Weights of a small GPT-style language model, trained from scratch on English Wikipedia: width 96, no biases in attention or MLP.
Each number is 128 + 32 x the weight over the matrix's rms, rounded and kept within 0 to 255. Layers, rows and columns count from 0. Numbers have three digits each.

# layer 2 MLP up, 384x96, rms 0.141, rows 237-309, columns 0-95
173107166134171147148178106144142095121114132130073119156159188115121115171127131121121113095128182119106163132162093096154140192048172108066097094079124153141128063221173168109042143150140073125076146133113137111148135084114124129090126161133120116163107090132125125055122096092012117081
161127064146113093165116130144133106131100177096124132145114106062108085133152142136100169102098057086116146147097173114135095114133112109091101143162145125121103142137106115128119109075139135146132134131193115152140120097118130102144136131153111152117152109147134121086137087098118146131
116150183130127164099123106112095140080163163122113113137117125117112132098161136121118106144129107080115085110124118132128146127107123151143148135120121090122116128151094152125150159101125135151115145138147154098111119160121098083119131087077118133144090110160140119114137135144116098111
129185109140152152093150139099131082130147117126125105144139168123171128112184141168102130134111160091155158170127116142148163129105176241092183202104127155128133101135103163158151128132166103120137155101141124115137133108090084158100097142086139146102054106159134146140184092139061137037
124137153105120141159125197175138077144138116095105141168075167152109096172107088070070140137115172156154155104093154162135095139093120088105127133115141155058138129141148129122125132134128125075088116163139155137115144083098100113151108168125133100121052157085170165069107136114108086139
157104148097109132117113147156150098124124160128157111111122208106105113147150123115123139131086153156146120142161152147110102125173135134116124116145197093174145142151135106143102078098120112147163133117127128117146140131118165143159148108164128255150146150191060098138131147153109104143
116132169119102159069114126182153089138104149088093101147104151119132149133162124122119142100105148083140144127166148177131107137132083163143110104174152174108123180119125178084174151133155122111113146125217154103102182209021097068128149185094073125128103116098150123111153141164080117106
139178173108103120152180118117134122138150137134134085149095131118102141120150190096153207109080129060155108111115153119101108122166113104119115092113148100076083122133140087116119130072207102149132162160176103132122180152120081072120163165131103140105051119097101114114189094136125147073
100107123118087080119126107153130141159138088130056171101124160120123132132147136140101144124136118109088119118118101096117132160131125144102117110134124087116089119133134113097129142160128168108125097103122138153152133101140185123141089109137153139183096074151104094115153111158154148117
101094142121108128142112124177107120095142159090135168104144118157096137109103066093147097086160151121098108145101153178115129140104144141137127175179148095113173144089162185119098123133118107161123159131139117115078095135116129082152140115150130075108127075077100149113181092136187133203
128108153151168113126112133213113120124169164164085054119141143132098178103137155167116159118133134090165103114174117091083069145124125164138074160166166092202083069106129118115122104136098180100120120123101170151212142108094123122120067083061191200129126144157062116186149146156182057141
151137162156115123135130160141104130124116117104117091091096163132139104137097133121174134099113178109122118114137106183128088149105109086133122156138106166110134120114170099088177128100093092163092160124168123132145164120120133102129119179153097148080134102105141149118175118137172105148
115124143110131139117173053103116094121085195141188087198155099108108180055131159069120112132154067075212182096036146123077102157177181110068141126104082142166108182213149105124173078098177110163112085199144104086128159160217083131125099086223092100182086106079148088071102113106102125167
071093140114087092131165145121177104114150163121080088112132147153109145129172161197130129185074162121093132175159101119136110115176152058145143111116105121096150085148046123116143119115174088079083120083124145121161171151132140106116111116061116148138130117173152096175106184164183102092
071139130115071105114130156083091133185107165130116173151081159174141118113136112138162127120121133114143121149205085058146106087145154109134119142109075139099115148145163099150169132150137082127080141108199146107098119178151140125169147109158164127160082060170129117143128192167135174076
080080134105108115144059116081165105136131124135158043118102087104124134109086167126082066073072131144155134161114142111130169163131137116109159089133152139097134155199050082128150138078113200094163130113043135157138146071174111091071105155134130137157090131075087129111171202085108138146
110100111101126141117131134152110111093141119144156131136128111143163132121115128137095150109140131141095122146121132157059141110138149150179125118123139114130140143133134128109137110128138115129154115114160090130141095155103129110130163136107125107162130135112131179136127115156132128127
110065131103106103102173160137167114089124151133090187072072065064141114169165126086158086064205077139124118082145151144083114111118141147137115107074178118116131195069127153102117166136125102177104138182118188170120153056173171085102128129096148140088178113085154173057153135163136078107
157098110111113144134121149136109078118124146112138121116100120155110138153151165159118120108086154110136151142123129074118094149131052145104074113159099096090167136133085151124093188124109132127122112123089188169183123145084138118077122162091127197153077104126141147162148152136177148134
168075154157086175096126155171143143180150132151114155139184140102067081117105166143086167189064170099123145164171144055159118175071111224184113104153175082153057158104214135075145107164150134141158198158124132092144165063066136059074047097072176174136160125068092205084180178104179077164
143134138115111154100122079108154150099154109155111117110125157129152140120144142143111118108113164130123119142164111141123134171116117102129105139143119174107108139102106153152093138104135101071113128142158121099101091132060135118146173149079116068143118126110129141110132131135167097092
155152101150095074161137146088116146098108123172163137031098116140114143046108095124145127093123128132077067131097109135102178053122089140094184149079174159127204094096142119144075163186098140156138104151123140102153134155121080118141133099063137097105108180190061118176153096161146180087
184179146127094140140154145211086161063180122084176120152151163128092116102181066119115126105164153138154155115148150149135083156123111078136129150131163143132095143142171150167124142136085123154135094149145147047135127138079089143094113114112112094113143088137127145088113087128056108135
183103148076166187122171177123146111111160110100076099144114163209087132146132152113110113103159194070127102127133083152190153145124132103073162133144156167180126148067104185130109161119137164155114101162099171094127142094158132062109142122130127123242108115187148174097120104112097097112
132157096128143125089098135134074100121114133104133127171149113111107115151124120161113178100134080172096155147135111122122130143112174096137102158162153158096119113170179150156140131098131142137148139130156124149126078099064078103089090128119114127113130091139170102128147128154136112142
094175119140151094136089186159146137143139114114119132134111075120098128145124158126093131134158108184105072146159146091138105125136111058121152123087131160131132170132135122110092084162123091135120166110135069145185138124136149107119084120131095118095154039126117131127138156095160138149
123165127129140174112089142119137169140130151113084106119067105140150182110092085177069164048141118114170137122141130151112101137125119062082118102110147119094140163161121151102070149176135083097072104101186127099178130181148143117152165130128123060154129073115192129120135156055160074100
119233158132101137114077140143106202125140175151186106091162118109157143086162127162117129147095076100127113095135106095101089121092133135146152130104141144157098145135134134186107170150135122162172169128110137125119162105142120149123107145127158105114120124111120081129173125187105126124
094077139099140139129124194142152126078140142100171159133220114123126110147093126149097120123080109140158094137091092122123132102125130131088122176118188134119145129149159079161189086152140147102099148126170149113155169127112172104175102121061124137127162146123173126104106136140163118109
136133116168167092171114137125149081106139141137108157119111163113146113151142111115129132122114092146107103144150115109112152127128120170126125165141168117140188155127179169102097184148089135151142163116182172176138139109103107102075173115144121155101107091104166107123117075136106115096
137089136146138116135164200148138127091150140112116128143138158105134123101119115125088129115152139165098130077108124152160140152162135044150186110074157116091160117161154120149140150141170152130087115180129117141084114083146168099160054125145109081179157128111137111116090157161124119134
114132111137108133128142165180115084089145153122181123136122126142154126165143110190094135105125145191126118131179151180093201113206111147135095128112140142149200118136133150152127109138140103152088160073148161157110165100158096131085136172120099125218140161145135148120126081126074086064
154077149112157119112119149141158101134119159105114155137099075163150140140110153120120114126124123170106122098137193137099115128110137171119118131115157125112147164113150096155067103150106154161146131163142145079168154114162179127104146123119157134144126094102077112126088184133130116098
115148169121095170147096177124174179137135219180119098094212130058117087125141114143121084107132175098127132169105119066150101121223208125106091142113127115103087124156152113141086135145073091177167074152144158114183155197180118156121102089157160071089099093228048130085085112125123120156
125099166107083193094107141173098058123191112143084123138124152169177151092197090138136132085113111074129149123100143111129232136163088088121169121128101158151125172200178121135145135148132108137124061175136091088085136159144168084146128106106164075150127095203079131103132122114150190141
110118135109100144131158136125118138100095116119126097116048185183166126112151164107170124115130165121119156082110126132134125087178177072118111090115121123157131154168182099156152116113145109132050106140121138151184158117187125163203139165146145111168082126114097079110101162171138095103
142110121130083134103122143133117060166137126134134097137108151122125131085113136108094129176120144100105174124085083110102142127129117132121130125144077147124134162159111086108148150174110106165140144107119116143142103130123068138121092118123141159159162130101152146133156118101152173124
117110155159146138178118135191100103087122124175107154058071179132102143089163147121156099145104101026181081140186167134118196127200132125150116157135094126119074168108055120151117178154160148147143124093147078116174093173179119185102012154127164160143132091138101141132116148154196121178
162112180110124114171077138122185095116088163094169084167067140100095113179132062129106114147109099151099150091135090101185100142064179139191168109108131102104136180134113088112155163160024125132099169157169199144146149108182098122122133097072086143127089139104147142117098129093082118112
095077147157112154119137087120160139131095101139132140114166121135037111162118122136139105117074140100146123142132135107125153143128148141144155127148105095163081150099091084174127161069179081197132084106125094111167143161138121082123117135144137130145184093108126170103172176159142115137
098082120118078200138138106109049124175122094051161115160184126147143150159155132179039185134155134113145113168156141146118162124159179118167180090124179128107135117133179117171087145115116142113131123141154137098113105091088084095173137134130116122134085200149120148138167104105086098098
120114083140142102145092164110077138128068151126106121135073139145143112148113101130143127095140139148112125101127083158123144124166096092127142113159092138131148139086090115145101168130156125150128072155105121141123099122124167108141105133127126134140177118168146142137102139129114116153
084112117112137143118165224131095117138174163114068111167118134194111106173115131164150074095149160185126085116150148128154150087154191071137150110087163111104111093099090097168146169112099103145058121155141166124206122083188154111129094120190119150111134124134138106134131179136125152104
062123035166058064141057192203083061130035047058120207117091140155132048140127033174127131067096091168053065162136121120119165040119140180142153083063251047047147140086150104132088108161083107112045143110210086153158135162106056137182048113172186147093200086129073167096111182139147093159
152125102144064125122184114083118165118102153121121153174139149158179131110127133174156127148158183122106149181135110137115187149097070117103082115133149173145155135116162125151120103135077125205207160143119082118113114088171141140165145127216117124153068159085078114139140117168174118140
129115108141156122130091107167195148138116118158130168126111141084104128131136144101120138117124135131142178104112122140078138051109155114144132123158114165100085143125084135110134144192124143150145181157152176106164108140120136095143107117116126125166201135109114097144115129162145123094
127085120146130118125080140143128090142124099115106137147131164172108162155111081096098201132095125136147148129101150135124103093137104094103128021125171086106117148107139117103174151137165154160155209096135110166148145123102066155086137161158158165154087120079064102129134147136131109122
147074121165170072072103148077106104140167068159101095088144123098102107116107150100128068139132178106131107153155102147161082100059170103098134128102077106139153169143136121157140090082149161108173083148112156157123118106137097086134075107104126126169126117098139137137175154112124106106
047202179122191117114119255098078137009183122207161085184145134148108120119010045142064148153081106110107144141145047127147104116057255142156225164101198000098134133107152087098216103148139163147054093165222150158084116182224156150140052197035163188142150172065215138147138164129083086112
119202135149168143138140167091092147127152065157152115109136167111107133162113159124101139143102086062136110123118129097143136129136128177100128166136110152118120142130052110179110213123193180184175118142146122191113102109079137080102073134124199187119127082132118122124170146147113194109
096128145146138120153129156130122071075145140097132152169123110126110118158149122144142113137119113151110112149148124096155121121147095077171100156131124137085156144157123128146115153104137097122147152104148109123150109140177123120110158139114114176136121131107179144103145171115128094129
144080132136090111167141141164150087146112099101126116094057131076094103115176133154127143122142144111116094117117124126153115117201075092137141151144086161132181127128105131099119155164123130114127127086105129100152113089124125139184136155100145105166151144095116158072089152099155113120
124142163093111071146167133119130145127175151087089114101128081053124159109068106070141141234144131145128166153081079131053112114153113180110094169145091225142212128051167137105164151142144128136127127181112197143169137105143149090174160108154135084066123172058208162079103132114097112120
105127108113097097180187102139116141142116122090083151134072123118149141121140147084116180066081161101102130151123126149151141089107113146153120123124117122109161134114135079108128164131139145138123116142118169137139116130157129071172119130141126181136146177138141136088127120119126080118
106058105131133103134122133167099167152150160114129105096092159129088122134143111073107125160135155058127116142153133174107148119125111123074107103206114116176135153148150126132146125091121142149093123112141112110144081135151149139185071167137129170099118188138136118118081162136123068107
088131098151147112104138091129129093113107115136127113133121139132162149134155165130138148106110143131134116147170166139166130124140153100113121109107164111116138109143083121141112124111172131127129159097140112148110147120123151101144168131144127112119135140174119094119121143150096085078
093121153111132051081116088188139060104100109128109087103090158119177121086103230154118139138123127153196115108116093143137130127110115184095131142131152131128123113107057130147130104090171110111068141127122124110155112112118097114194101129118108153121120086064119168153086154186151151121
168112173112127151177162108167159168116138126108098108138114133144148168074157074104108156134111146106172144145097129163118131133095108120121061148114146143110070177141127149094116101092141163137125150146145147152187178087104130109160104091121095144102104109143101143165119134125167148100
104127131116147118079113140165084114125106178130157117111118154130120120115233120155204145131113139103159113111107097105160094137111163113189080102137121019096132160148101131151115151108088197174116113113115192164161117134133197073137133125106113148160052103192108118077153140138146150160
155078132130185128115120056050130046107190178086156142120149094101105086122135107150098115127126139136104119167152123221143128187127101096092144119126159121152141091138111121103159135103141103130153111137102118192115157084132103073102096104114149129204140116106101104152121156171147159173
099128167096137057128108098209149091048138144143141113201161163100095138149102198100113086119129183029172121100138148130077101065107145158108093168102231161122126115110091092113198136112200056125070126131126120157185184140152128072101128181136134135188076188090146112161128128138090109143
095113171096112097117132098107114116089154120160104135087111156116145140091178137113163095120150139095117121148142155168113141127168138166166157139106098110148133089122118130132138153110135132146126102130158136084106147169156063095138166080144138074121093084181064158100123098152112124105
195193160152082141120177102065160215162116158161033216073092179085107132043119051132196113092119255129128110134167077134125123132113113106161135098096110154087104136099223139095172165176064120173175169230197134128150126255109173046229118109115132023086113175228100150101125187131178112136
099120135107155134113126182143116163112174103151145161144127084206087130126108113165118169165149132195138070116141052178094098186059127103180175106145118135108117120156150149180100105153119105160129138134122150120148063119160126149108137127131122162106155128153133149151145108163096113092
088118128123105115150125164183147133112139044086130152131109125085118134149167126141136139101075203089158145124071137135118130158117113206146086148163157183135107149113114166153122141141110138175126088185093104158177112105076118104110159134087139126200093143147146163114182173117129104169
161129138095135156116133138113168131149096169144071136132043156158140120101150108127176140120104154108151158144133138152164097145127165057128187129098067102100085122132112080123121131142117147161110108140113148133149156123146147139133126108093146171117167090111097110087127150150135110109
181146118113149117097110127200100210103107130077217101140127158094101100143164019108190104148109139143165169168088157192114116178147095048135086062184173090120141120148093151126121154142079197163105107153149109066135117093136133085114104121066120165103099115186142122137186120172109134131
135133164154078167043114108130146143118147149112162113165166160150117114118130149159124137186158092098144188108117154189136125205106084197109158139105137120142111144134158083111072131153134128117159134121156070107092125128158110133151147124165141116137137086071130160064085107118159163121
080086150078081085132153096120119112096174113078191093117099134192126112105212169125108109167147125123155119077063126191075127086101077162184080117167141150119196181128150094080138146090156112109129054120079152167155134125081069067149191105139154110157156139067130163134196106132180184155
120077128151108115164157153176167110114131158154160091183205135122124117062082162065106111121146142084133162098080148150133155104103159113126197195116119152150104147146082077100114134105127079132125121107156121119162173090188067145080140115160142133186141091114093176139127125096076127150
165131152170139088128156108156116134104131120165102099139141094125154095127114136134133125103154147070132180139103132124110077133135104123112126132107097127175081126146118137133138121120127100149149157158139141179077146110147138125173133103098121128124120114152112146088113146123064112135
182133120172122128166119119102128126111132143135104156130146193118142112132131115131154128146136176111117140110147116149168142190095140101082105120124066166167103111133146137171094135125149077115129143087095140155127139125104120124136160141131139087126080111166091129103130115113097130146
074077127132105125119084134166100105159107153145158102112135133145141103152128133133136132128067109165125145140127132084125130112131111140170110102168132067109132140144105113122128130123099141140109157127133122145127104092152144085168127152151135163105148125097117134116166141152174134147
# layer 2 MLP down (transposed), 384x96, rms 0.124, rows 237-308, columns 0-95
137139156171151155054113103159165123101151119081080117173141163130200124156116126100116142155074102208136188090156183147138169080148126055201117147166098106149165052112090099188050115150131108139050099160160136145187056131174182138154089129115141168111193181154108173090221105215139098133
096097103153158097117089087133122099106121165128168161140155113056124132109102148084169157121125089078071131157148152125129134076119121124110113155099169116132115168147134141165081091092137161144126143216118104158131117099098164107179110132138122148097103079140145110134178138151127127132
102169119123129142076094115135125095060188168153114099095105139135109136096165139158155159085100117112140113104198111139135171113151093143139169137110171083126128125098086121111151159120137125166107123135112109098111152149160127085118153110078090133116130096121132115146146140124114160156
135100133108157122133145174153106180079100095138184154096163102132145113158087109174166121191127140126118090113073175173136096094142101112159182147164148080133120197168173112133148121141067096143120155154168104104133147133100145132088177132182135091140128155114143144096093114114167121143
159121129043214155098152112142148129117131152164153146084145116101158091146140169155113147134184155087138143112126128084075129089136127130102131158158120147071095107083102145159090073168154133078115115117055125154120061118178113103144104148117178199085108119145128165159163139193103086095
159136099157129075163142178164119137118103123141102172075112083124133178147127133185145101098162124071152109135132148108154200176094121131109137139146097104106101139101197139150172138140131094121080117128099081088117111097138112144156206133073163135109067116120100161125104138100181102094
098150109130108129114121196138189133196085161184152116190140111141105150089135073127110150104129116132113137139107092185130104142168135123110125132158177155127119092114198148071219166164136147121105134172047110195141128123115083104132165162117171104123169066149155150161100149142091101077
142139097122154119113154091119110100095173147163132162064100092110146104119118156172206115102143091116146110136057141064109112119143100162111079084173125164166130126096158182136135099118154131127101084103156152143163120046067141133177179076123189156185110107179143113124080187105154077173
093133118147059075143135115148112143141103143140062141124135144098125111109158128116096154139117129109049118137078142109147150168111113182151132135123110114155110140126184137101127142129129123160134105109156112182159143134113117130134151130135175112128108125153118128173134147126132117141
093119052104110184171124126157124172162100143109055109103111097117154150111110096105177146109133117095174105090126140158099099088130166145102134104113149119142127136079120145103104136105103134076212163120149104038062098123110166148145152118178124093106120149140115161205127145064146143160
147172156121140056191113065141109156146152144077081123162081174139156127130108074157112105127118152172123132132144094132159090151128140115107105102082090143097187095088105128075151138119098128122054131088118166168175138146092117130113138178176135078079113139185168119159208070088089066113
160085099120119099050132100115154110141149139095128123162135098131088121109086116130132115161122146110084154134123122105112129098133115143106122114185116125117146089077140130081124164186097108102141107120167153118122077078146136107158167147108179127129156076090159100127134122136141087144
132134126160152132131115147149157123115096077111098180086119133154121113149114090179128141125116118170051078152156140133121131118115074141171133079123169122112156107120103135118146147153103176118134135124103122185085092093090160126112153153081146151128134188200101159175121149126152114096
142101132087177158127112111145113117158093136124167206119153117157104142128129133139121137115119084113097132097108186205099120106113156162184150121141142094172081149148101117134166108132069114098142120158110135120086087171185108165107133118162072122115190149115101109104117151174116148157
134109117129151079159155115150135175081157124091104138153141125116113102137118081109152160146152154159170126178132126138124150125089175128152152167160126109164131091122081146081111187122136158153175132194106126153170111080165089118110143148113082197168127195142146148130111133094111126160
108135163061120084083114112106151115128143124100144196185144111122138114056089154153108154143153167178191078108085149132132168140140140140091144098105156119034175148163141123117123161114124138079139103131122113138122102054204095125138123134211163164121161102166098071122098128118124148131
104127082103127090103146118137107109108131124123142126078119112124129089097150129129125098096146154148099122184124129133118129121137148113184146103118172191128103119156097132110125116115105089108138130118145131120147129122112127148137127135135096147137134123098116130084144137119101172173
088157126103148154025152169123124115132116090180087202112125084142137096177185081083099091125154130138157163174107183149120150079183135161213110179184201119163113139085196134116119083092153154119094123132165129155093110091112143139131089112120108150119057142129114123135112195083073100129
127124174151141085106126086136119121136139094101110119126146155136141092138135128132147147124122108151112119174091144185111095122164194119109162114093161123157111107126094133098125096132146081123133160121169126171079139180170110146133136103149092125115157145128112094143110114110097130086
094199103117174120148147149106071159052094140102144080122117134153168185140159100115177066053154058158176121115118122178112126084171165106098122155080145165116108125169087133133115137123124063175133141119141106147170115134151127166151146111181082094166086138139147041123119102144092181154
132157135135101130103111109099172136097189139140137114093132155117155147115134132156102139153151192125143137154196092150121157148078134107137154164124153120122151102128109193180100150123121133103131133151150119139125148130077138118132142134078115080127187119142127179137126132143189089125
115086186133148137107090109180138101174134143088079124178147144119122093171146180130101159122124110133156177119169144092145096168142148124122100114183112112124107145121110152121137086045127126104109149120144162129108116100111124121119100141157099126116129072091145093049124136077105076126
102119183098104127187127118068043166044164098147197109148105113099076094133158162131094139158154101088147133103160118177076136167118109132178137116172141127071103101091140141182153132132124150116151089148109185147143135108114059112122174177124091111128119128145093140129149135172129202172
092199180102174184114174157147115072107160121119122145239165207099126073174144129139120120100094169095137103145124147195106189131141107106076193082106122145139145104102134163178150057127167093239141145166131116169130100163171152098192087103140118086092139104134126180181173130157124074195
129184034123154153136088129152079160141134130136087138148171104110079096119106093147122139123123118170107155158157102146153100154146120078141093124114141152113145111154148151176114096095145156087072149121146102159170146141103133139143113097124146066128129089114226071129139145133113129133
126166163128153090156144147153146104088157126125123133119123123132116124146125144078163096109123106118120114206148145131161129098090162033145120109111093102138140132118123127097165121110130084156087115140120031152201117155132091057183151120137141114138095127180154148137149090149170129118
118133141132135224095091147104085150238134147123094109079031152166138122135083170106000149086155136118157139144130085151096106171090165116040097142053173168064124120118111139138085077164149116121101092182142120139168142198148096143194140165156096111147156132131166088069091150049171130105
146154101141123144104140214152174136137142064162136140113163077158133085074108106115134197150149100124104109090136121111079121085050173164134169168169126132108052131125147159131095167143169152127098089112133130120135126145076073192163156118172099154123130154142080122108143152161153120154
124092092166179107117107092108120115191115144107117079129025128095191162126146114151163127150119132083116152093106130120134109152116118105121140096147120141137179112112121163158117165079113076097154072095112129158114142109131111168123149115142182066111100111143088153133103142111107096087
118115184124091136109161103181116191156116093171169103109164120148081144122122114114128113107131134092135161124134126155149094117109131117106108084098113143132099129151146125128137089115147128148164122169081113126131152175146176166163079168136135126164146170175084179123121163137128127161
137125138125147152181182121063086101115143042121118083126149126123134156095130119119130104110078089117122165137138137111127114124106190088069178106149195129107148123104081087094152115099156195135129121131118062168093135090134162119195087106151148175142144151173152174112119125118161120071
126108110144118138152137114132136186104140083119123140128112170135120119146085164136110115141121074102136094072125070080169132119082151138059092108137142126145111157144130143114132114115137067123181105112107108139108108127095198141182140193205168153134128139109118132166164165148117192194
094202151174136131131125126084125099068167097130104136148120104128059129144139131137122128122149125129139139104136096156132120137132245148148132138139101084061110118163102140118178135129112144121100079177125112103135132173113184109118167129085038113124073117110132150152157116130134099132
124111112172166101086137141133120078107119087069098149170078103146110139116129152109130161147113113139141120092137129162095138149093061111121139111176132157132140112069117141124143122084173120083117147100120127156051111110083124123176132134134093164144156165058174120158124138179155077153
132130114048112116125104184198123099075105116044126170132107175171100171106203091132163138092158191120152090155054150183148177158135079172159121141112153105193153135151130114124054088121081136226163078155141104146096161164197161108138039127144131102162113108079126037126138143104068115145
123096090101118121183122115182146203145154154096180106109112183146115153081139115157126150111107156192151141150109127205100083022187165104141135124127130137149139156111140144124097134123113091154133092107139118066161168164121161088151093116193133111223106153110070104094118127129132180094
117123137132110160145101157120145168086138133114128198142122187139100126149155163114060118129155109117128111071126144161116143070099104165155108145133152132161060084126125135117210164150144069116125151086139106130117122119148124105110136143089123066124121096078117127105145125101147069157
137135118134089129189154121081093118201121109157142147123152104098106142147197110050107104121157110130066187170122106181160153104110129075140107119125081151122084100040172121123168157180136091140171076078132153111084132133124111167149138102106114100145121134121168091109120141104103087124
103102172134200146077106126093202105160136144164152176094182104107092117112148159108065120164160125175110121131139089155107140161148160161130066204132123117046128059139139143131131118146136118115179139191102130115116124172115128119117208145144146103090055109094117128091130118171097147132
118162140167201132132182083134123141112157145088053118089169080135131166144098120138090137139075098106132145144154118141093144186145118126124156097102132093117112108149154108140118101183188170146103141090091117094153114098112113176116113187150127168160133169105108128146190127113107134132
122158155142111106119130187073095129110104103119106154115160090107122112114148119061134188048125103166088109164167072156203122132185137143190114152073183178103139149124122097118107113114148120190142122118143051142115139106020129099122076147151152140165156144175138177185159143125129168112
114115089128148110141130130142079154146103110148123059131081149113135183158118153095148156107102170138139120136115098184156106147137113124119091108156116149124137120106083092128107162152116114163150124180145148115109162189135182108183122122147122157136176134119108118128122099082159127143
144188105136130067082136139154113152134146108166097113093121100137176097153093144106115159055232121111170157181130124134167106087196168136118083171183081177127138092136155133153123128131143086131183082113146126105121092176141098093142099107142094131104136137147160153166171110168190147143
141132115078162173072154087101160141146163165161088076176172113109117173131144153084138108159141160090202137099126089141169108161136114098098099146186057112182107087110102158180130133121122112126167131173086112107111094069118186081125156110084088140140121170136141137135087092114134122102
133131135167131135083197120076078097143093127109112108109136140127164123152107118163152179123141103097115127121074155147094125170116173132168133109129125125106128110082091110101096136151088094105194129158142091160129146037156166132186106110090131160158084133086121166177104129098126093119
098099077105167173123147144111114095142125144124090058170083142133107141069117102126157139125115177143106158148081086086143135088122090099154170097112139138188105094049119164099161148140085168112120141120174125154154101132149117106131146105087116083099141140174155101171141145137149073124
138106117097141128153035122193148110129090080147149093111023089178145152135072104165108186104082113149077166092144191213144101093125141156116127079123108143109119091126132118126135149156182158132109170104195134092144110137101158166081101127196146136147125084113107155179162155123097187134
132093117129109147160116089129131152131073129117163213093147148120143165109151162098120167104125051163110146146090101127085163142138073149156115154130178140129069082129083122120120116150081102097098124102142087111160143138146112187098153147138163151105134161179100102139123141157117108176
171091125127142132140148071177152111183108115086132142106123106131130145127168173138162108098151165108145121160134175154109141161157057131138057101146118206154137139150111146128053125112102128098181143121095131134144130116081096147088134099179142139153113095149088133065105099141159134111
121095105159122141100141148156154160140090119204169086126118079190133146135129170118211091131113079038075101136084129153079109103070206149133161139126152151224154057137152163123129111071130124039142103130173113120132139115111065205127167120132111159146138115071164176067131185110132181123
105104109120081152133128081129155130087162116132061120135085126124109106137115187157092175171109127162084088095150119147133105139148082129092108152082118102137137155119122125192124109132153135169174110084164111180142118111124179112120152137135127101110093099121135110165151155074134117132
179086140153178121149109165107092093134124113156124101153183183154114099157143127107087082134110136141148164128124105086117108114133121073135121112153097104146125141184133107116144068136167143135167143157157134102074095142147122178148087112135101181116177126087176107131153138117128126109
138098112173186200148091134154100115155111148151103119146167160146130103099174112160096124107117108082073108084143150130180114137136130090184133098148148099139096146190070121143097111084101144113099122129116094097072114140133090193130070133123066134120100115131065097122131187099168160124
186182178153113136137152206125156124159133145114137116043157147173139131108100126118098148157096126152102094113167116160143104158110153137099119209133124103107158137133121145137109101111141174121158104157134193149131165128100129123135135176079090147126107143146128123104134115146134093180
171170128134129156228146092114136088166116145107184074111111156140103115083108168071119068124117088170056100146156099081150103178061139094141113174087082158108130142117157094148150149099146172098073125109128128154167174132121136129105096121131109118114147134136151128086130103144144141103
084132122113193115122104082101133094140127113142121082124116153138155143119168157123152166116121123131147121132181150155162154123140117097108113128115127130115146150134095127147115113084147125141122141131126094135138132121106172089171151138110165098110119135163106099057127115145114113076
084121127153103081175154094198141149142131100079147079168202127164183069103140149107094151153085202125127107026162133119061152078141140150035135116137134155142135151136120122142147145149119054126065164108163093113158093103151066112134082120125148110159135111134159126187047129174136127092
152110113123105118174141170126090129164190132092097140143152139099142075119129079142141107157102182148173108157107115120151133134108156124117111161183111172167139173118118131133154133067101105151125123109143200130163170088168096178129173189185139141120142165150103096088146098115123134129
134111151113138141118092088146067153145103204135173065134150164105146121101223114127133099119118132129103086153170118112128107127109148112139096100140140029096141150121089120120129144113086160200100079128130178166134102173144162071189137117117091171171073115190100110054153184137168120142
129086104123132192168150129070061166164154182104159126062231142094078120204094135176110119125140114055128082093130125180133121176084130082072155146160174107115111115148170137154082121135163107190156147137141118180170166126107155079197087185172081094118095160086118123166099087209155194173
160140119124143137190149153174163166083123056145145067166181197093179151103141136103075125111097116111126156108110095130112127183084145121125100114134188154206115139128148078149062091085223126181113060157115087167158185112136122173105082139120197146115153164106144070090128080121104139136
082127112130115102116126107033144108089148130141118095071108140130109154063187136111132107129141166126116149117123192210113150158145089170128161120043106148147119075093095154131156172106142124185124154135138126049138202154127074037160162073115136088111126070207061161079129089167144136114
095094104117180134143091189203143078090147129112173079132118101145156118172159215167119148151111055110138153152112148124122092142110171122108129169190147139127141141142119121159090086056206133108117144072130132136101118043157109202097148116222174202151114121081162134144125093128089159115
110132139122221118151172125187055128106112097131150143115132151185133133159141121166110192115165105187149157132174110110131095111160127057144105136117087062150101141050106140181150085159141128120140155125153172140161069220130089130172108147110153144109109135153121092132079101146141109146
083115140159134175134077129131135115190151170123108121136117126165148067129183093103137064117082097125124104121086114188108117088081168126143112197107104147096141131107097099161147110127092120153105100192156132152100139138194112141154134136128098128119163137159118080170139113155117162114
089158099133056075120103134176147151116112154169112078128113104100103156156151130122149167093090160073119141159134086093157120107148160095110157117120128123135133165153110169140113111121098105152168133086111137069141134104099118108095135112120126101138171098160145118125170139064088087148
099127132125096128182123089105123129044162086122128130137143212145054121153125090118167104122129087114163191093140168089154081165156171089057125110157160129083151090151153176100157126115042183121151099105183112103126108030125095170124131139129101156105044135164170086153124130092094134080
180119100201132134100132178049135123100082068167136094127120168114128166116127101080081159132135120128118117110091143123129167157119122181152143164190178109163143118037146101139128126099129143120172082158078117089112117141121130120126080100120122111094116113113159122157132113143181107091
134172112113101057154205133139155086046115096168148110160135146127123022125077120109097086105178165127075117089127175210138105125146072064159153123126100159144118153133133081140105132193184107164063050083161062134119151113168179075201166144134157079100121155131115064120189155094111152157
106127079149106120171204149143136061122115132113120151116128159149125104078103130128067075072136103087182132101124165101097189083123131130113174149113101149182124168166075095140126127111160087112143156131121119048129103146132120078082111161120095113137141108185100173098157139135109152190
126122156170158116140088147140126146149111138196139116146172106103147137152130134128144147141142157123130133142085146120141153172130137179144125101115101127100114131116109138104097102135115175100149118150115138136070097171148128113176127131141142122118160141147120132126125151129107139110
100121112088124145151146135122185154132134125173097097122122137151088109136146128136125149112109149157149181117129114126127153116106108158149165136143175130133151117131140107102137117159098151121137114180115109129070126124113149170110085144155126126142139170118142124124133156127113138086